Part of a small language model's weights.
Size: 11 layers, 6 heads of 96, vocabulary 32000.
Training: a variant of Adam for these matrices, 796M tokens.
Each number is 128 + 24 x the weight over its row's rms, rounded and kept within 0 to 255. Layers, rows and columns count from 0. The size above them is the row's rms in percent of the matrix's.

# layer 7 MLP up, 2304x576, rms 0.0343, rows 1450-1485, columns 384-479
size [105 108  97 101  95  95 105  96 109 107 101 111 100  94 101  95 100 110 110  98  95 100 109  93  99  94  92 109  96 102 100  93  90 102 112 106]
[[103 130 131 143 110 101  99 100 112 100 149 136 152 145  94 105 158 108 130 137 140 132 147 128 104 127 121 123  94  93 119 118 183 109 113 163  99 132 132 171 113 150 156 130 139 144 134 126 149 151  98 113 119 112 122 115 154 132 131 112 128 132  92  91 124 152 155 146 123 105  81 137 152 111  96 182 111 165 114 131 164 143 130 120 115  88 106 167 128  91 115 136 118 105 172 174]
 [ 92 139 127 142 134 124  84 103 136 139 106 146 165 113 209 152 167 131 134 131 130 116  83 113 119 141 152 165 131 146  56 124 127  89 126 166 150  77 158 129 149 101 120 101  91  98 113 164 147 134 126 127 104 114 127 136 104 139 116 123 163 122 135 133 119 105  99 180 111  81 148 141 101  91  89 110 113 118 101  90  95 151 116 182  66 136 116 137 176 118 125 120 125 105 106 125]
 [116 116 120 111  88 131 113 130 100  72 148 114 162 120 126 137 117 134 162  79 113 140 128 111 156 127 122 133 156 148 112 134 134 107 111  91 155 112 140  96 104 112 124 132 132 129 189 150  76  79 111 165 114 129  84 112 105 140  84 127 117 137  96 121 124 127 108 118 126 137 105 115  95 120 141  96 112 138 114 127 147 194 113 120  95 141 134 141 120 123 129 161 177 102 129 136]
 [ 83 140 127 154 134  99 137  72 118 103 123 118 110 101  99 144 116 120 121 119 120 153 119 165 142 163 149 110  99 109 119 149 143 124 142 137 159 148 110 134  98 183 151 116 141 120 113 153 137 107 119 109 100 205 114 155 132 142 122 120 138 119 114  95 141 129 133 142 142  95 154  91 120 155 138 113 140 128  80 128 127 156 149 132 127 153 163 153 106 127 168 128 125  68 157 148]
 [ 75 141 126 150 152 114  97  99 115 133 136 147 107  84 124 173 110 110 100 102 150 128 119 113  80 154 135 145 148 118 108 119 163 175 126 127 152 117 119 121 111 168 132 118  99 144 112 165 126 120 123  96 114 162 106 151 127 188 100 121 152 135 167 128 110 104 122 120 180  98 101  95 135 144 110 157 136 147 113 190 110 122 127 105  74 113 138  94 153 126  95  75 125 140 132 130]
 [131 105 148 113 122 126 115 116 113 111 180 161 121 116 116 157 115  96 126 140  96 164 171 111 148  97 107 165 184 165 160 114 134 105 102 111 146 156 128 127 108 135 134 129 125 144 118 120 122  85 147 167 109 115 108 135 132 103 131  96 115 130 126 114  97 120  69 135 170 144 127  81 133 125 103 154 128 164 140 122 115 119 115  76 108 148 131 144  98  98 152 160 136  96 139 124]
 [134 133 144 132  99 111 134 150  90 137 140 156 164  94 127  84 157 120 132 128 159 135 126 153 145 167  87 129 122 147 123 171 164 121 102  89 144  87 111  89 131 163 117 104 109 153 147 133 154  77 140 113 166 119  89 153  97 154 128 134 141 115 134 114 138 138 150  85 119 108 130 167 108 143 110 150 102 161 113 117 130 166  96  81  99 136 159 135 120 124 122 126 128 122 118 151]
 [144 119 131 115 129 133 110 157 146  98 140 160 201 127 113 121 120 130 108 145 107 175 127  84 105 116 173 136 114  73 119 163 150 164 150  67 102 158 156 112 139  96 115 168 130 184 123 145  99 142  88 139 136 136 108 130 128 108 111  90 175 164 107 157 131 104 156 139 136 120 127 105 130 173 156 104 139 163 156 153 126 121 131 162 141 122  96 118 142 123 161 139 159 145 134 134]
 [113  98 136 118 124 128 110 103 109 121 156 149 190  81 123  97 101 111 123 154 118 185  98 113  91  86 132 136 118 140 117 116 125 105 113  89 100  89  89  89 137 103 159 116  98 121 119 132 125 138 138 164 164 121 122 115 142 131  74 137 142 100 122 134  94 140 135 142 118  79 112 116 136 122 115 111 129  50 128 107 200 147 124 140 108 130 127 109  93  68 142 146 134 130 138 102]
 [131 117 141  92  95 173 118 119  93 163 138 132  81  75 126 132 189 123 150  85 166 125 152 126 101 150  57 129 153 105 128 108 128 140 181 116 129 149 131 140 144 163 127 108 114 139 150 149 150  99  88 126 122 107 108 106 101 136 102 106 162 136 111  96 128 149 144 139 139 144 168  94 120  94 132 137 160 120  80 128 116 152 138  98 146 140 138 158 122 110 140 156 137 139 139 122]
 [148 122 124 126 107  82 107 116  77 146 125 121 152 120  76 136 124 101 113 146 141 151 129 108 109  83 158 122 128 109 144  91 116 112  81 123 137 116 119 174  88 142 120  99 149 151 104 145 130 112 131 121 162 174 136 125 120 117 122 136 103 143 132 136 126 148 135 125 120  97 167 151 141 102 137 136 156 141 132 148 136 113 113 123 105 140  77 142 131 149 125 150 150 140  94 108]
 [116 150 119 133 119 150 114 142 132 146 130 108  88  89 108  65 159  74 118 103 156 117 149 117 154 174  73 123 121 113 101 128  91 140 125 101 175 109 149 109 149 131 116 115 125 134 112 149 126 123 126 139 130 126 123 112 117 132 102 101 107 153 132  69 126 111 172 118 143  79 110 128 121 117 120 120 122 184  88 168  94 177 125 111 139 148 124 145  88 134 139  97 123 138 122 126]
 [111  93 136 159 136 115 149 155 138 137  92 133 109 101 153 115 151  98 132 158 147 124 116 139 117 135 107 138 106  90 133  60 120 136 129 121 132 121 117 155 173 167 124  91  65 136 132 166 104 120  93 121 119 123  94 156  84 181 115 101 121  99 110 102 119 125 133 140 104 122 152 101 139  90 141 127 152 152 140 171 145 120 145 115 109 116 163 131  88  84 124 167 127 126 153 123]
 [148  92 153 121 120 140  84 133 100 120 124 154 172 135 105 107 147 140  95 140 160 142 136  95 129 160  79 122 138 130 143 132 144 131  95 124 136 147 118 136 116 124 124 140 124 180 116 149 144 115 110 102 106 149  72 119 101 121 141 158 110 130 132 147 127 138 132 121 113 100 133 117 147 148 151 143 162 138 109 152  93 105 137  92 128 130  84 139 124 137 159 159 136 130 135  92]
 [132 137 122 119 132 135 122  86 116  67 127 128 150 150 118 117 127  89 161  94 147 131 135 108  94 115 152 137 120 101 129 119 141 104  68  93 165 125 109 164 126 135 136 179 136  86 142 114 135 139 127 150 178 117 157 135 162 106 106 100 152 123  92 110 164 119  89 131 107  90 124 117  90 150  97 190 124 124 158  76 130 108 151 101 134  86  98  97 153 154 139 134 108 136 106 105]
 [123 132 140 150 121 103 139 138  98 155 179  60 161 135 158 127 166  95 131 154 150 157  95 183  86 138 112 139  90 118 134 156 187 132  96 134 155 148 103  84 169 129  82 108  99 117 100  97 178 149 132 157 125 149  79 106  91 144 152 116 120 125 143 156 133 167 128 130 129 129 126 110 160 133 117 151 131 140 106  82 117 128 105 120 145 111 173 185 115 122 137 129 113 142 166 162]
 [141 140 176 145 130  97 162 111 136  92 105  85 100 120 160  85 157  86 129  80 149 126  83 149 117 181 117 162 153 127 147 149 112 123 108 135 172  85 111  74 123 161 144 152 137 134 151 102 126 142 144 128 150 129 143 129  99 100 160 136 164  90 112 101 135 145 138 118 143 103 140 119 147 154 137 165 134  81 122 123 135 167 161 141 162 113  92 107 130  82 134 142 174 122  93 162]
 [139 113 166 150 180 142  96 123 146  98 147 108 125 109 165 141 120 121 145 119 163 155 122 113 120 102 110 144 138  66 151  98 120 145 115 106 113  98 147 139 147 116 101 130 121 146 101 149  84 133 116 126 102 141 132  88 150 178 128  99 117 117 142  96 134 133 128 105 131 110 168 116 124 106 109 134 134 115 129 132 136 166 141 127 110 133 132 158 153 105 103 179 158 115 119 149]
 [112 119 134 109 106 161  97 151 105 108 134 148 108  98 135 107 110 143 117 132 143 149 124 117 131 183 103 127 150  96 129 106 128 146 138  54 140 147  96 114 156 144 123 138 109 146 114 171 138 159 129 155 144 146 117 136 156 104 152 114 143 132  86 114  79 143 148 126 123 113 112 133  84 147  78  86 146 173  86 150 133 108 153 119  80 144  95 139 144 109 141 153 176 145 144 120]
 [116 133 147 148 120 106 109  89  82 181 122 125 116 121 148 114 100 127 141  83 131 128 114 128 109 167 104 121 157 117  98 179 141  96 136 157  88 130 117 141 162 134  81 149  85 125 124 145 124  79 122 107 154 160 159 118 126 126  41 126 151 116 111 135 127 150 143 127 121 135 138 133 138 180 127 156 120 157 126 109 111 113 153 120 123 115 149 189 130 108 134 139 142 143 153 132]
 [114  61 125 157 126 140  87 116 106 115 146 119 113 135 173 136 130 129  93 110 159 103  93 133 115 101 121 129 118  86 154 122 136 144 119 123 104 121 174 142 153 163 146 139 117 127  94 131 128 103 155 161 124 120 160 156 161 155  99 113 138 114 103  97 110 157 104 125 124 110 133 153 103 122 148 142 139 135 118 118 144 123 147  88 107 132 126 125 112 126 117 105 131 145 121 117]
 [164 128 127 152 116 148  91  92 171 116  87 112 126 108 142 133 133 144 166 107 152 167 167 109 133 131 150 137 149  98 150 131 169  79 134 142 147  85 170 143  98 156 147 145 109 123 139 134 125 148 144 157 162 135 105 151 106 112 129 122 116 163  78 180 115 132 119 142  89 116 149 119 137 130 118 109 142 114 128 105 126 124 135 158 157 138 131 118 109 143 131  79 163 132 106  97]
 [101  99 162 156 135 110  77  86 114  82 116 103 117  95 138 154 150  88 130 112 102  94  97 163 114 139 115 142 147 138 169 133 162 118 136 122 137 129  94 119 152 119 133 131  88 102 108 168 140 127 126 174 116 131 149 140  85 141  96 118  91 154 137 144 135 132 111 157 119  78 168 110 138 158 134  94  96 125 102 102 132 112  97 151 109  99 157 137  78 136 143 134 118 160 119 164]
 [131 119 160 111  98 104 132 154 126 188 154  97 153  87 110 144 163 155 148 130 143 153 130 145 140 130 100 131 127 154 145  99 120  78 171 103 121 172 156 128 160 104 162 153 138 139 122 108 179  93 126 157 149 143 139 137 189 101  90 111  98 126 149 135 127 153 152 131 135 144 123 128 145 173  91  95 143 163 127 101 132 154 142 110 127 127 119 147 146  91 149 126 117 145 124 151]
 [104 145 128 130  94 134 130 149 145 143 117  89  94 117  57 135 119 129 147  96 100 123 160 105 136 139  93 120 114 140  96 110 172 154 138 128 176 162 114 109 118 156 127 115 119 162 123  90 139 163 139 119  75  86 128 166 142 169 103 103 162 140 159 114  70  84 170 156 146 158 149  66 124 142 131 103 146 172  82 115 151  88 117 173 103 154 114 130 124 135 127 105 120 163 115 132]
 [154 108 115 117 138 120 115  99 120 149 143 137 126 120 105 154  91 132 111 135 136 152 137 111 113 147 124 127 165 142 161 122 109 112 154 107 152 127 103 149  95 155 156 112  98 115 118 127  97  93 171 143 186 144 106  98  91 158 141 123 111 125  76 156 108 137 147 135 139  99 145 114 106 104 109 163  84 133 134  94 130 135 117 146 155 140 177 126 119 113 120 106 157 178 123 143]
 [139 156 183 155 112 133 121 148 117 129 118  96 125 113 150 125 141 125 111 169 155 164 135  81 144 145 169 107 154 163  92 136 124 146 131 130 136 148 116 164 140 157 109 102 126 141 139 101 165 116 121 119 153 147 109 150 161 114 123 107 131 131 129 149  76 174 157 101 178 128 111 120 114 141 135 144 145 129 137 147 114  95  98 130 112 117 124 144  87 168 141 161 123  95 168  92]
 [101  84 116  92 121 166  98  99 110 128 133 114 134 118 117 105 118 118 123  85 160 116 155 133  94 135 113 180 161 110 110 152  93 120 106  93 127  84 118 111  87 159  99 115 140 127 116 108 113 138 147 131 107 120 165 118 131 190  90 132 153 105 129 101 144 134 134 137 100 122 158 142 105  94  86 165 131 127 129 104 115 124 163 121 107 101 154 128 121 140 150  81 151 108 149 149]
 [139  85 138 114 104 126 113 113 110 130 157 157 149 132 122 110 184 144 129 119 107 116 110 119 130 128 153 137 170 117 140 105 130  90 143 136 137 119  99 100  96 150 124 140 169 123 102 127 149 133 127 131 149 132 149 112 141  98 140 124 128 163 130 138 111 127 136  94 101 113 128 130 136 126 121 101 160 119 117 125 173  91 105 131  92 134 129  85 130 150 135 119 178 171 126 125]
 [ 85 135 106 112 156 108 130 163  70  95 116 126 174 135 177 170 122 108 153 121 133 143 103 140 139 161 154 105 119 116 104 114 137 132 136 150 132 119  87 121 117 169 150 156 117 130 122 165 115 141  97 126 128 147 104 111 135 112  87 133 106 109 131 114  91 152 131 121 117  85 141 145 124 151 134 138 127 157 150 154 139 132 112 127 114 106  92 115  97 121 173 147 167 127 106 154]
 [123 122 115 111 148 110 148 165 161 115 117 161  94 107 123 107 141 120 159 134 155 120  78 102  71 149 108 143 108 118 105 132 166 109 144 131 128 131 102 140 158 166 154 166  88 134 151  98 122 108 125 120 117 166 132 130 123 103 130 145 135 133 147 153  82 116 149 161 154 158 167 121 140 112  91 140 101 119 159 130 134 155 129 114 119  88 145  78 119 131 113 127 157 117 142 157]
 [122 121 155 123 134 108 149 103 144 131 147 142 118 107 118 100 189 131  94 104 115 146 114 135 117 122  95 125 130 141 130 118 143 140 152 143 162 109 133 129 120 138 154 128  98  99  78 105 147 113 113 137 111 140  95 112 161 122 104 135 131  88 110 138 133 119 118 158 130  83  91 127 139 123 103 148 141 125  97  86  97 152 164 152 110 115 131 156 125  65 144 104 117 144 108 126]
 [151 111 140 131 103  92 140 144 145 137 152 127 145  90 188 130 124 118 151  82 112 109 154 118  80 159 129 147 121 130 101 134 105 129 120 147 126  80 154 137 125 131 115 131 125 137 148 100 132 112 135 167 176 113  58 131 126  57 126  96 119 146 113 107 130 104 159  90 140 120 123 129 103 104  55 138 135 111 135  77 137 149 119 137 116 117 149 118 161 124 125 119 116 156 134 101]
 [146 114 151 155 102 122 120  95 123 128 142 132 117 104 152 128 105  82 103 131 121 144  74  75 137 146 155 119 131 130  93 131 105 101 109 117 177 100 109 187 151 150 160 114 159 171  99 121 144 103 141 122 154 128 100  91 108 108 163  86 128 101 105 126  91 165 145 111 126  77 141  96 129 136 166 129 108 120 133  78 114 108 100 163 140  98 164 147 142 129 142 121 100 159  94 143]
 [111 104 117 152 151  99 114 122 110  89 126  91 146  85 145 140 170  82  88  99 148  95 122 118  86 135 129 124 115 136 131  74 145 124 112 111 119 107  88 119 185 122  80  89 159 155 155 134  90 121 152 135 135 112 111 103  94 132 138 117 121 135 140 113  94 125 161 141 154 117 143 121 104 169 102 115 115 107 141 132 130 115 141 144 157  97 160 134 108 111 125  97 133 147 116 109]
 [129  79 147  95  88 104 122 114 117 128 154 109 118  88 160 123 119 106 145 110 126 141  94 167 140  82 145 134 136 111 148 159 120  68 122 134 133 115 127 181 119 143 137 134  86 144 134 120 107 131 102 102 110 169 112 139 139 104 125 141 165 119 101 173 117 104  93 169 150 112 133 140 107 111 110  93 127 141 174  91 133 123 135 127 125 123 137 139  98 151 132 147 161  94 163 117]]
# layer 7 MLP down (transposed), 2304x576, rms 0.0336, rows 1450-1485, columns 384-479
size [ 98 108 103  95  87  96 110  90 100 107  99  97  91  89 105  94  95 118  99  88  96  96 107  96 107  94  92  93  89  99  99  89  94 117 109 107]
[[134 123 145 125 160  77 148 135 118  91 124 100 153 154 126 108 113 130 120 135 145 107 100 147 111  91 124 140 158 160 161 119 162 129 159 188  81 140 147 171 137 134  89 150 163 142 172 124 127 140  85 113 146 162 159 146 145 109 144 124 139  92 175 106 147 107 160 177  53 144 194 122 122 144 160  97 124 120 153 142 201 143 151  81 138 113 173 109 150 125 175 106 115 173 146 129]
 [171 137 101 106  86 146 148  93 158 151 112 130 159 139 129 126 124 142 157 114  92 115 136 187 105  95 160 115 112 119 132 106 157 143 104 150 112 146 120 157 161 137 174 129 139 117 108 116 117 124 102  90 102 118 125 144 167 124 180 161 150 138 140 173 119 116 113  90  91 102 128 173 125 137 125 133 179 119 150 151 137 124 158 164  95 162 119 128 151 183  95 121 157 128  77 108]
 [121 158 118 117 125 139 129 141 129 123 150 184 127 141 137 132 130 156 176 130  99 108 105 146 109 112 135 130 134 144 138 114 121 113 159 108 135 120 154 107 136  88  92 134  99 141 158 146 135 119 138 159 115 150 117 141 156 126 110 172 139 153  86 129 138 109 145 175 117 164 113 110 124  74 117  70 107  79 135  96 150  94 107 117 125 127 131 154 120 139 104 120 108 118 166 125]
 [133 111 112 121 120 109 162 112 120 150 131 144 108 134 176 138 119  86 110 105 150  91 150 131 127 133 104 121 128 124 143 149 105 123 147 130 174 119 152  99 132  81 177 114 138 120 118 135 111 105 126 138  96  73 115 107 113 120  92 169 103 129 180 159 118 124 182 180 129 141  75 123 132 115 146 119 118 119 173 180 121 148 136 171 100 103 134 124 145 100 164 124 159 121 151 150]
 [165 122 114 135 118 163 154 151 169 130 116 139 120 103 128 126  91 107 137 131 101 126 124 133 176 100 139 133 179 137  91 122 134 150 156 171 121 121 161  95 121  74 157 106 150 137 158 130 145  83 129 151 111 105  97  92 132  98 129 147 147 168  83 147  81 123  90 136 117 138 152 118 115 158  75 149 107  96 135  82  91 100 121 161 121 148 129  91  97 144 160 115 143 142 136 150]
 [102 199  97 158 120 108 123  87 106 144  90 103 135 141 162 102 134 125 128 100 152 127 102 141 116 113 140 118 117 108 111 105 150 124 138 135 126 123 142 118 156  90 143 110 106  98 127 107 110 140 172  94 143 154 128  90 114 118 139 158 138  98 146 118 136 112 152 144  82 158 165 129 122 125 153 111 143 151 131 119 143 113 154 136 118  81 166 134 148 130 148  69 127 156 101 128]
 [144 154 117 111 118 111 170 117 150 143 116 151 134 106 120  90 114  90 145 158 159 152 115 118 151 158 125 155 143 170 104 157 158 128 104 171 142 141 116  44 118 126 103 119 144 110 114 119 115 114 132 110 149 124  94  97 146  91 163 116 104 142 129 126 144 125  90 100 143 121 135 123 119  98 155 108 104 177  98 136 135 130 144 119 130 138 150 121 140 157 131 160 117 140 102 142]
 [142 138 128  93 154 103 115 123 116 114 134 116 149 108 151 126 144 134 131 123  97 128 115 166 149 168 111 146 158 139 137 115 131 114 124 183 129 117 131 141 132 137 147  89 103 100 168 143 173  98 135  97  87 111 104 173 118 163 141 129 100 130 152 149 161 136 131 123 101 102 142  99 121 115 100 101  98 110 138 153 104 125 106 116 109 131 127 147  96 145 144 139 138 182 112 105]
 [117 117 116 106 167 139 124 153 101 119 119 198 110 145 152 147  75 114 117 109 139 131 117 180 105  99 113 141 122 140 114 153 131  88  96 127 113 170 126 116 159  93 116 134 160 130 113 109 134 120 142 147  96 103 172 145 151  77 118 129 105 156 127 130 153 127 138 115 102 109  85 132 168 153 113 161 179 112 129 167 113 128 110 151 109 136 146 153 146 127 131 123 154 157  90 139]
 [148 118 160 122  97 128  90 136 141 112 127  85 105 123 109 123 145 140 115  78  95 144 152 115 142 169 101 142 139 130  92 143 133 156 170 164 163 184 127 121 156 134 131 144 104  83  77 160 117  98 119 169 132 118 107 122 141 125  83 123 154 103 154 118 134 117 126 106 112 147 122  78  88  98 139 129  58 136 134  87 146 140 131 108 133 108 142 157 112 124 166 124 171 126 131 120]
 [132 146 148 159 137 121 108 166 157  96 130 119 155 151 162 120 167 131 113 136 103 129 132 142 119 130  98 116 155 119 141 124 128 146 119 120 113 184 102 157  84 141  77 116 112 100 114  90 120 109  87 140 165 142  92 191 124 141 123 148 154  97 130 149 125 120 132 128 131 110 126 136 131 129 122 123 109 109 143 119 137 148 129 116 158 123 112 166 117 108 178 157 141 139 136 135]
 [132 109 123  99 132 148 110 130 139 150 118 129 108 118 169  93 124 157 137 137 108 143 122 134 110 122 126 121 134 165 143 146 124 139 160 115 102 160 134 104 145 149 142 120 144 159 117 111 169  90 157 185 108 127 103 163 123 117 139 146 102 133 131  93 113 126 106 143 135 148 128 127 121 158 194  92 126 148 163  77 119 108  98 140 124 151 129 103 122 162 143  94 125 128 149 110]
 [190 143 140 145 118 161 169 116 109  92 140 152  99 120 131 152 135 120 103 150 125 114 141 122 129 127 103 131  81 120 119 110  96 140 119 114 115 149 143 131  98 118 136 138 119 103 129 126 214 102 154 149 118 156 140 114 149 110 120 134 131 140 102  98 137 122 104 122 151 154  99 155 139 210 151 116 117 171  86 104 108 133  86 116 147 136 103 142 151 144 135 113 121 151 112 113]
 [113 125 126 139 132 114 138 152 156 127 140 109 103 134 139 163 133 133 150 143 148 114 164 135 135 111 128 144 144 137 126 142 118 117 127 127 130 172 136  70 115 137 151 124 149 136 149 106 122 144 148 173 168 124 111 185  98 108 114 121 137 116  93 131 142  98 141 134 138 132 169 130 132 173 115 160 121  93 149 111 166 100 123 129 149 143  99  96 101 155 150 102 139 113 136 136]
 [104 181 138 117 124 100 133 122  95 129 127 115 136 134 125 146 154  86 156  62 113 105  90 155 160 120 133 139 140 138 151 137 152 104 168 146  90 113 124 131 145  79 139 159 138 118 148 165 141  86  87 152 180 134 135  95 101 104 104 106 110  91 120 148  87 104 135 160 142 155 134 109 165  80 123 102 103 152  86 170 172 118 140 114 131 176 112 134  97 159 146 113 146 105 119  90]
 [128 137 148 129 124 157  70 111 157 152  84 162 177 110 134  99 127 164 123  81 116 153 102 127 118 115 143 119 145 149 165 157 115 116 145  61 121 139 135 150 116 107 164 143 138 140 112 150 124 130 101 120 148 171 117 158 131 165 128 102 127 132 130 142 129  86 139 102 125 134 136 155 116 123  84 105 108 153 158  86 118 111 173 169 119 140 119 126 138 127 152 104 140 153 133  68]
 [126 176 126 142 136 197  77 120 139 128 154 105 144 107 129 154 125 125 145 104  62 119 144 115 154 126 156 134 106 147  80 114 117 101 144 104 123  99  95 146 121 163 167 118 132 140 139 168 172 114 109 133 129 114 104 166 117 112 109 108 137 132 126 129 116 113 147 169  92 147 115 158 113 119 122 111 141 124  82 121 118 158 150 127 119 136 118 126 121 123 145 154 126 156 108 103]
 [114 125 134 133 106 103  99 145 136 123  58 170 136 116 112 146  97 111  91 111 144 128 108 131 109 134 143 107 136  95 130 144 128 146 121 110 145  91 139 115  98  92  92 110  80 139  90 132 115 120 133 206 111 143 123 100 136 138 176 106 131 121 120 112 136 153 107 129 169 190 115 191 115 131 134 126 132  99 129 128 138 152 112  94 125 120 100 133 137 135 112  97 172 159 128 157]
 [131  89 109 132 101 155 102 130 181 144  86 124 150 129 125 139 152 133 130 148 148 160 172 100 162 105 115 132 130 125 133 149 108 104  98 147 138 152  84 151 121 142 169 132 101 146 145 124 134 135 131 131 131 123 101 133 134 135 149 152 138 124 100 123 139 124 133 115 139 120 181  86 152 123 100 139 154 144 129 141 113  89 112 103 107 150  88 139 124 118 118 157 123 177 134 134]
 [166 111 108 121 160  81 114 114 181 117 116  80 127 135 128 146 158 117  73 113 134 129 124  82 143 143 112 149 132 130 159 123 135 201 133 126 107 116 118 163 157 132 135 120 129 118 131 144 107 113  83 137 181 129 138 142 106 129 143 116 152 149  98 156 145 151 142 112 139 112 137 134 130 120 142 120 105 148 167 115 125 144 122 133 126 147 107 132 118 105 111 134  89 151 139 116]
 [144 128 115 155 164  52 108 132 138 188 129 144 126 109 128 125 101 116 124  99 131  80 124 142 108 146 131 101 139  76  98 151 133 171 150  84 135 140 142 142 130 146 130 167  96 106 139 167 127 112 111 143 105 102 146  98 128 179 105 112 122 142  96 127 188  94 139 141 139 117 135 111 125 126  85 122 146 169 147 125 161 104 128 144 116 141 140 129 133 136 152 104 135 110 149 114]
 [136 135 151 126  89 121 153 130  55 111 124 143 125 116 149 135 103 143 115 164 128  95 126 185 107 187  94 147 135 148  64 108 145 146 135 114 134 131 136 114 117 134 130 127 149 110 100 189 170  91 119 163 112 126 122 129 201 152 136  98 140 130 112 128 107 132 115 103 121  94 128 108 136 114  97 152 138 117 104 119  94  94 132  96 130 114 146 111 113 162 115 164 100 117 126 179]
 [150 132 145 121 143 130 121 153 130 135 150  96 146 121 131 154  97 152 118 119 134 124 102  96 151 142 117 140 117 128 133 122 156 123 160 116 130  90 106 127  98 157 163 141 139 104 125 145 168 108 123 137  78 125 108 149 146 143 126 143  98 140 126 142 135 110 123 136 149  82 114 119 120 161 119 110 143  98 167 123 112 123 172 118 130 185 125 123 102 102 123 175 137 144  88 138]
 [149  97 132 153 141 117 166 114 154 105  97 144 105 131 167 169 114 159 139 117 148 158 143 181 108 116  96 122  97 126 110 106 154 120 127  86 125  87 115  88 131 138 135 102 137  95 140 136 124 119 172 129  78 109 150 139 109 110 106 103 149 158 117 149 169 141 129 132 131  90 174 133 125 106 107 116 100 145 139 109 109 142 116 155  90 142 175 128 132 100 129  43 107 110 148 141]
 [137 106 106 131 118 135 105 154 133 152 127  94 105 119 141 144 145 113 137 148 140 125 116  98  87  98 115 133 154 118 128 150 116 118 130  99 139 113 119 111 141 156 137 112 154 113 145 139 129 143 138 132 157 156 160 111 129 165 113 154 142 105 124 140 125 138 133 100 106 137 118 139 128 116 124 140 149 105 128 113 136 140 144 142 168 128 128 116 135 134 111 118 202 103 146 144]
 [106 136 116 114 165 116 127 136 103 139 117  90  63 111 111 130 165 125 118 111 156 100 101 146  97 177 126 121 151 127 104 153 141 139  84 136 123 134 139 137  93 147 117 140 126 146 150 120 116 145 135 101 121 145 107 140 158 106 162 131 134 127 149 134 105 137 152 127 131 106 102 128 155 154 155 162 110 125 155  91 106 122 124 136  76  77 108 156 104 111 124 161 104 110 124 151]
 [133 128 111 132  93 174 108 125 116 156 131 117 107 106 158 125 145  90 137  95 104 123 124 119  69 110 145 156 130 133  92  83 126 123 188 106  88 116 104  95 125 128 114 137 121 120 164 152 123 155 123 125 113 131 112 157 177 153 114 171 149 138 125 115 125 117 121 149 111 163 108 152  93 143 142 141 122 110 109 116  94 152  92 173 108 144  98 109 118 126  96 103 108 122 164 153]
 [116 123 129 144 146 155 105 115 118 126 151 105 160 160 163  99 137  94 145 135 104 103 122 117 153 122 116  89 121 154 140 117 172 131 122 140 119 134  98 111 122 173 117 126 168 122 149 153 152 120 113 120 122  99 120 140 153  98 114 143 121 146 126 127 145 134 174 133 160 168  81 131 147 135  86 102 125 119 152 166 125 116 114 175 167 135 139 183 115 129 125 116  97 167 120 144]
 [144 157 149  94 140 116 122 120 166 180 120 109 129 134 116  87 129 102  97  96 117 158 148 126 131 146 140 137 149 120 105 138 133 118 153 135 120 111 157 159  95 150 124 142 113 148 155 147 106  85 127 138 132 120 162 111  93 145 117 111 117 115 103 150 149 109 118 148 154 153 126 158 132 132  98 128 137 127 180  99 160 158 127 147 127 147 105 115 168  98 130 130 121  94 113 101]
 [171 175 116 125 137 143 124 147  92 132 105 148 142 156 125 130  85  99 146 128  98 158 152 132 132 111 125 126  70 165 105 116 141 126 136 142 132 115 111 126 168 132 178 140 109 130 108 120 112 117 140 134  87 119 115 123 113  99 165 136 125 152 128 119 115 150 120  98 173 112  98 127 150  69 101 111 153 127 113 137 139  79 149 146 112 113 152 131 133 166 135 140  84 161 103 110]
 [117 111 131 168 138 132 167 150 145 147 149  83  91 174 150 108 128  95 131  97 173 110 138 114 125 120 131 143 118 111 160  89 123 144 115 151 167 147 105 114 144 130 139 148 134  72 122 152 117 115 139 148 151 114 124 123 103  86 129 146 118 141 103 148 140 140 121 103 128  93  85 100 102 117 153 108 130 152 128 137 126 131  96 135 103 116 115 142 126 106 126 138 144 147 161 116]
 [133 135  96  74 123 144 133 132 137 148 168  82 138 128 126 150 121 144 110 138 137  85 126  90 100  93 207 132 126 136 108 145 142 102 148 102 148 101 134 136 147 136 121 131 138 110  93 125 125 162 135 121 137 128 167 127 129  99 179 129 142 130 146 104 136 108 108 149 107 172 183 129 122 128 127 120  96 148 132 138 122 155 123 113 148 127  89 133  96 157 144 172  98 145 177 149]
 [106 136 113 136 136 165 114 109 130 161 141 131 161 104 123 160 126 146 132 168 133 130  87 110 110 137 132  93 175 142 130  88 115 141 109 153 115  99 110  91  96 119 108 152 140 112  90 116 152 157 157 112 134 145 148 105 118 118 118 138  82 166 114 139 185  90 138 106 151  97 152 123 114 109 134 116  86  97 161  96 139 162 127 161 113 140  97 127 139  98 138  96 137  87 150 114]
 [145 146 132 167 111 123 107 116 171 128 130 103 157 160  91 134 117 128 142 157 172 166 116  82 134 150 111 115 116 108 142 111  98 104 125 124 156 120 148  98 135 104 133 140 151 152 141 137 132 157 117 122  95 114 101 138  96 143 187 149 140 113 108 108 134  79 133 155 130 142 180 110 100 137 145 156 138 135 125 124 150 117 100 151 129 155 130 129 134 128 165 158 141 129  99  50]
 [116 145 148 133 107 150 146 132 144 106 127  85 133 108 122  97 150 125 139 134 152 106 126 101 148 108 139 132 113 134 110 122  70 116  75 148  82 165  95  67  99 124 109  79 134 122 146 179 120 116 146 120 148  90 138 140 117 131 120 119 172 138 144 122 140 116 145 152 107 119 103 145 144 102 119 154 135 134 134 141 108 151 147 119  96 135 122 124  57 134 127 126 158 139 122 148]
 [160 141 159 151 168 116 160  92 120 174 124 135 140 148 171 155 118  96 131 119 146 109  98 142 114  97 151 113  71 147 133 146  93 119 132 162 138  67 114 154 127 112  99 130 120 116 120 147 111 148 123  90 150 124 180  99 147 110 120 135 184 163 131 134  98 132 140 154 161 124 133 128 104 131  92 134 143 150 130  93 168 123 142 133 105 213 140 159  93 131 146 121  94 109 139 133]]